{"num_attention_heads": 8, "vocab_size": 2892, "tie_word_embeddings": false, "init_std_o": 0.0, "optimizer": "soap_variant", "max_steps": 4761}
Each number is 128 + 32 x the weight over its row's rms, rounded and kept within 0 to 255. Layers, rows and columns count from 0. The size above them is the row's rms in percent of the matrix's.

# layer 2 MLP down, 128x1024, rms 0.212, rows 0-48, columns 576-639
size [106  96 100  96 101  98 102  99 101 100 100 103  97 100  96  96  97  98  98  97  99  99 101  92 102  98  97 100 102 102  98 103  97  99 108  98  97 113 102 103  95  99  95  95  96 102  97  97  97]
[[127 158 108 130 115  73 173 123  78 121 211 145  93  82 149 148 129 144 170 164 162 166 139 126 135 127 119 117 135 193 149 135 176 105  67 160  83 137  41 172 129 105 157 110 110 155 149 145 132 128 170  99 219 141 114 109  97 138 145 118  72 178 166 102]
 [103  94 101 111  95 132 177 142 119 163  52 121  86 143  98  90 108 125  90 107 152 148 101 140 144 100 130 132 108 133 185 103 112 102 142  90 106  77  82  94 161 162 162 163 160 160 125 175 143 134 147 172 133  90  94 103 204  93 116 132 124 114 115 135]
 [128 129 178  61 115 113 117 177  88 130 120 122  17  53 120 138 104 140 106 135 107 139 139  94 112  61 146 165  58 155  97 152 116 156 141 152 121 129  94 140  88 142 129 144  79  80 112 121 121  74  92 128 189  76 172  98 129 130  84 177 149 118 119 123]
 [114 144 132 122 138 103  60 115 114 102 229 105 151 147 119 146 134 174 122 139 142 120 135  68 165 140 146  98 113 188  90 145 217 173 132 167 167 152 182 111 186 112 143 178 153 149 144  99 142 153 142 142 193 186 139 104 123 154 126 115  96  84 157  98]
 [158 160 159 115 175 153 116 115  94 108 141 141 145 135 163 150 128 138 133 180 116 107 159 124 145 149 142 124 162 152 120 130 151 145 150 162 143 124 122  83 162 137 142  91  55 119  53 103 198 102 171 158 139 113 126 131 111  61  84 132 144 136 131 150]
 [125 149 166 111 164 149 149  86 175 121 131 122 151 134 105  80  89 133  77 171  91 195 148 172  93 127 131 164 134 124 125 133 126  89  96 126 155 138 114  81 159 153 102  74  85 129 159 137 107 133 146 107 113  83  91 140  87 170 101 165  56 159 212 144]
 [ 64  38 145 131 161 129  92 150  90 169  96 128 128 113  92 176 138 124 134 102 143  80 126 104 153 107 128 160 106 128 164 118 111 116 101  95 106  92 128 114 163 110 169 117 123 137 211 145 124  72 124 153 119 107  55 131 160 126 106 115 120 173 135 140]
 [132 139  89 102 140 231 106 143 116 221 125  59 158 141 111 103 165 134  54 120 135 149 162 184  97 141 152 104 107 109  75  73 148 120 137 165 154 109 148 164 117  67 111 135 132 116 158 122 122 123 106 167 167  75 121 138 110 138 140 105 164 121 108 157]
 [137 115 174 106 171  97 130 158 166 189 127 163 133 128 126 129  76  62 127 173 165 172 136 143 125 123 107 125 129 121 103 151 186 102 142  80 148 167 135 145  93 158 178 108 160 106 164 135 172 125 190 117  86  97 141 148 126 122 167 103 139 181 157 173]
 [121  81  94 154 136 139 111 163 133 190 164 184  82 123 239 140 153 144 116  82  94  99 115 142 123 138  98 171 102 148 178 115 130 110 150 143 124  83 197 191 148 185  92 153 157 106 116 110 129 155 115 100 153 173 109 169 122 120 180 141  98 138 129 142]
 [ 78  99  85 116 104 123  94 103 117 132 117 118 119 166 175 143 137 162 161 168 144 138  71 141 158 144  80 100 147 111  93 123  96 171  78  97 121 122 110  93 116 170 104  94 147 133 170 143 117 199 117 143  85  87 135 118 165 144 125  87 141 150  91 188]
 [102 101 134 162 105 101  96 131 119 166 150  76  72 161 117 145 115  88 144 115 122 167 161 115 126  67  66 108 137 139 100 160  97 142  50 158  67  87 124 166 132 170 104 106 108 140 147 147 176 169 127 158 143 192 101 133 146  79 128 105 133 164 171 105]
 [129 128 189 177 141 195 175  85  93 138  91 137  67 172  72 121 119  92 146 120 131 172 114  72 148 137  79 125 144 136 123  79  95 126 164 108  99 133 166 126 124 129 145  71 116 118 113 154  80  77 181 125 105 141 130 139 122  89 121  80 109 138 134 138]
 [131  85 112 146 129 124 118 137 134 135 106  84 175 177  98 109 139 130 159 108 161 136 168 180 142 116 172 177  60  94 100 187 150 175 145  56 131 116 157 159 102  87  86  94  86 157 150  71 130  97 123 104 164 119 162 129 202 125 127 149 120 133  69 138]
 [150 115 144 161  91  88 103 209 124 110 150 156  99 138  95 123 133 135 138 152  63 128 205 142 117 135 102  63 146 146 158 104 194  70  74 173 173  61 125 106  79 126 107 125 124 159 169 139 128 125 118 116 184 109  63 140  93 155 133 174 175 120 134 140]
 [113 138 114 101  64 148  55 106 134 126 105 157 102 123 138 150  93 105 168 157 157 125 118 139 138 118 123 121 136 137 111 135 146 118 133 146 173  97 160 111 100  96 131 136 111 140 123 171 184  90 141 180 132 101 116 138 158 112 129  99 147 166 101 173]
 [ 92 155 124 133  83 160 144 150  82  72 115 220  69 125 120 179 167 115 128 154 125 128  98 149 119 172 116 112 117  95 129 149 123 161 110 131 118 146 119  92 140 182 148 121 174  99 149 196 131 161 163  88 141 132 146 108  82 153 159  89 163 145  66 133]
 [106  52  69  92 158 116 191 169 118 168 154  92 130  46  77  70  70 100 141 119 168 165 124 141 138 101 169 125 106 107 161 137 201  51 127 127  67 175 144 154 114 183 109 132 116  97  80 123 128 133 130 155 119  95 173 130 145 142 102 116 106  97  85 108]
 [122 151 115 140 156 166 139 136 117 131 102  56  69 110 127 116 125 131  69  33  97  79 176  77  76  92  91 122 158 109 132 163  76 173 140 136 133 143 114 168 148 145 123  89 162 127  90 184 124 173 104  90  95 135 111 134  80 118  96  95 118 138 158 118]
 [155 197 166 124  90 104 147 176 139  93  98 181 153 107 132  61 126 132 169  85 137 131 120 111 116 139 147 138 138 171  99 104 119 108 117 110 192 130 144 169 157  63 141 180 131 153 121 167  85 101  85 170 149 117 135  89 155  97 136 121 147 154  77 164]
 [ 95  44 160 155 186  93 131 144 121 115 134 120  96 114 121 109 167  80 145 165 149 120 119 181  74  90 161 123 114 146 147 215 139 129 101  78 131 109 151 167 128 129 130 151 122 139 114 146 136 128 136 145 102 140 130 168 128 152 133 185 182 129 181 100]
 [116  85 128 127 142 139 141 108 128 136  73  96  95 143  92 156 162 139 155 168 127 118  61 150  75 110 107  87  91 131  71 128 168 119 163 137 137 124  96 149 186 136 160 147 144  94 182 155 141 137 135 131 115  83 174 162 129 104 140 111  67 102 101  75]
 [150 129 150 142 146 144 120 104 147 102 142 159 149 133 146 126 118 106 151 104 132 164  84 145 109  85 155  84 178 123 122 156 121 131 163 105 159  77 103 172 130  91 159 146 193  97 149 119  72 160 146 148 122  87 121 130  85 124 102 140 171 119 169 118]
 [123 166 125 125 108 144 125 125  82  67 174 138 156 103 161 143 116  92 105 113 117 147 133 172 109  92 171 169 130 165 169 144  98 150 141 156  81 151 177 151 124 133 116 150 122  93 151  81 172 155 151 163 180 146 154  57 135 142 144 148 146 141 192 205]
 [173 121 127 152 104 159 126 109 149  95 187  95 153 132 123 193 126  82 128 140 112 165 130 151  99 160 105 125 156 130 156  96 163 110 114  75  41 148 139 113 143 161 147  93 160 123 128 115 153 160 103 151 157 159 151 131  93 127  97  75 137 138 145 118]
 [ 55  79 158 121 132 132 144  87  74 100 124 144 142 143 175 130 211 122 140 128 156 100 148 127 117 101 143 106 145 125 119 170 182 107 192 191 165 110  22 111 119 144 100 120  68 124 133 142  89 114 131 151 147 103 102 100 193 122 171 146  72 164 170 112]
 [142 124 183 133 109  92 140 138 159 128 103 175 109 148 132  76 149 159 127 120 109 110 142 151 153 118 136 134  83 120 102 123 133 162 168 145  97  85 108 111 123 155 160 144 120 138 137 128 144 158 143 138 130 181  59 102 138 144 148 170 173 135 160 118]
 [133 128 127  86 131 154 129 116  80 155 132 144 106 114 216 125 100  99 141 166 104  97 119 118  96 182 117 145  81 121 174 108 107 113 117 140 124 116 171  96 140 124 149 206 197 118 125 118 187 132 124 162 147 177 131 217 130 100  76 115 138 146 123 156]
 [139 126 128 146 118 120 146 146 112 133  54 165 115 117 177  65 144  93 128 174 135 135 127 141 118  88 143 142  77 151  97 127 141 102 130 134 115  82 146 112  97  98 148 124 189 110 121 147 186 110 127  95 119 160  97 132 140 115 124  92 162 133 162  74]
 [175 202 136 137 138  98 165 140 107 127 202 126 102 156 115  98  95  88 131 103 153 172 139 121  86 160 152  76 143 113  71 106 132  93 101 147  90  29 148 145  89 148 136 105  92 178  73 143 165 121 125 138  97 167  91  39 122 167  96 117 109 122 144 129]
 [128 122 171  92  83 172  72 100 114 127 123 196 122 119 140 123 144 101 162  85 156 137 160 110 129 138 109  77 139 186  40 149 148  49 144 147 179 156 147 182 150 159 142 106 186  98 139 122  66 143 158  95 141 108 104 120  98 158 174 140 178 168 111 107]
 [130 141  85 150 114 120 125 150 160 169 106 121 111 141 110 121 115  44 112 106 132 170 132 103 120 104 145  83 151 149 105 137 146 133  72 126  93  89 102 154 125 144  86  72 119 175 198 126 171 142 125 134 162 112 124 135  90  95 182 138 152  69 148 109]
 [134 139 144 179 169 185 153 103 155 106 119 110 108 132 115 144 135  82 137 105 135 157  75 150 140  66 134 118 159 106 106 134 131 133 198 164 198 117 153 168  87 131 147 132  71 135  88 123 136 142  81 133 139 119 166 175 122 139 100 154  97  93  81  59]
 [136 112  82 172 108 129 124 132  88 122 136 138 144 239 129 141 163 110 124 167 178  91 160 109 102 186  98 127  61 105 202 169 145 102 185 105 164 110  95  69 110 137 170 146 138 123 136 134 179 105 126  99 134 114 104 122 176 150 105 198  77 104 151 158]
 [ 87 105 162 100 154 129 111 114  82 151 127  57 146 108 151 132 173 108 136 130 130 128 128 159 132 104 131 124 163  78 165 105 107 129 175 105 117 125 119 115  34 126  94 146 107 155 100  80 193 136 162 141 132 165  59 118  73 142 108 128 151  90  82  87]
 [211 105 119  61 127 119 122 128 112 132 107 161 131 168 210  89 144  96 133 101 164 105 104 149 127 132 126 119 109 135 180  92 167 161 126 161 144 115  98 133 154 127 114 128 115 125 148 111 155 109 114  56 136  80 105 110 114 173 107 110 165 141 106 115]
 [ 55 164 130 150 118 175 113 127 115 124 116 130 132 124  70 110 168 111 120 104 126 130 102 118 170 110  95 156  94 163 133  44 104 118 126  87 152  92 127 103 137 187 140 153 151 167 199  73 114  89 104  97 136 130 106 142  92 113 126 140  77 148 110 133]
 [113  96 158 171  84 160 146 103 145 122 113 255 126  89 166 148  90 129 154 104 129  78 109 147 135 103  88 137 156 151 168 119 130 158 184 114 100 118 184 107 143 162 130 140 152  86 185 123 132  96 160  78 130 153 128 170 111 109 121 114 154  90 130 120]
 [118  68 119 107 152 161 150 159 132 109 122 144 135 129 135 134 137 116 164 134  84 129 126 148 107 170 136  96 111 142 142 129  91 174 107 197 103 165 108 195  79 151 105 122  96 161 167 115 112 134 170 175  28 110 151 142 120 138 142 124  70 171 136 128]
 [ 90 152 185 129 136 110 204 124 127 124 116 210  95 147 155 143 207 143 110 110  99 156 108 174 121 103  98 109 122 121 131 109 121  91 114 116 173 119 152 135  50 123  86 184 177  47  77 130 155 111 107 147 105 149 180 106 130 122 125 134 133 129 125 141]
 [102  92 119  91  98 118  27 131 104 140 176 131 155 123  89 108 138 144 156 112 133 137 138 127 123 103 150 203 132 137  86 144 150  92 181 115 189 114 138 155 110 125  89 180 192 180 143 142 141 106  64 143 146 145 126  84 172 177  85 122  62 132  55  97]
 [138 157 127 145 114 144 132 155 117 110 146 109 134 150 178 113 159 144  98 126 154 113 147 166 141  91 134 123 163 123 109 101 147 140 103  82 109 102 137 131 180 103  81 135 147  87 160 129 140 106 132 172  66 149  81 158 155 203 110 135  89  76 114 139]
 [156  83 122 171 112  95  66 103 170 109 181 157  81 155 191  88 115 108 120 156 147 131 108 143 118 135  79  94  91 143 136 154 132 129 138 155  70 100 112 133 143 138 137 145 142  87 112 139  76 118 182 124 161 111 117 112 121 139 167 130 158 153 111 108]
 [135 119 211 137 130 121 147  84 114  96 103 153 139 117 154 156 108 206 146 137 175 128 145 156 157 136 173  88 144 139 120 148 114 176 146  89 137 127 131 110 146 139 143 138 111  83  62 140 205 159 151 134 114 157  99 152 118 103 109 137 154 118  94 170]
 [157 115 144 123 139 125  33 162 139 121  68  68 155 146 144 138 148 115  74  77 179 156 175 105 159 176 119 118  97 124  85 215 167  78 124 130 160 135  99 206 197 122 122 124 137 150 139 116 178  77 149 119 158 153  59  80 120 159 138 120 110 134  90 105]
 [ 92 156  95 148 181  91 109  71 132 173  70  87  86 137 146 171 119 170 115 130  95 147  90 114 105 157 112 140 143 160  94 107 111 144 121 150  70 128 102 133 143 134 141  91 143 122 117 115 107 178 125  54 138  93  90 150 124 160  92 128 163 128 153 100]
 [161  94 121  90 148 125 139  99 168 185 114  73 156 140  78  56  96 131 124 139 124  92 126 120  89  99 145 170 127 115  77 109 139 150 112 159 103 138 114 101 122 186 148 203  96 155 143 125 159 126 125 106 136  92 155 132 140 147 122 103 122 170 145 150]
 [123 118 153 101 171 109  60 105 124  86  93 131  96 178 151 117 120 142  82  74 122 119  87 135 137  95 130 125 118 120 112 109  82 128 114 153 151  69 146 160  99 153 115 113  84 144 134  81 137 177 142 150 109 139 130 132 174 197 183 110 144 129 112 124]
 [182  78 127 116  81 143 117 151 104 156 106 156 150 114 148  71 114 123 144 129 102 103 153 140 135 168  55 108 166 122  89  88 102 132  54  95 156  74 119 195 114 139  79 167 101 168 167 171 128  81 156  78 128 114 158 145 107 170 121  90 113 153  77 172]]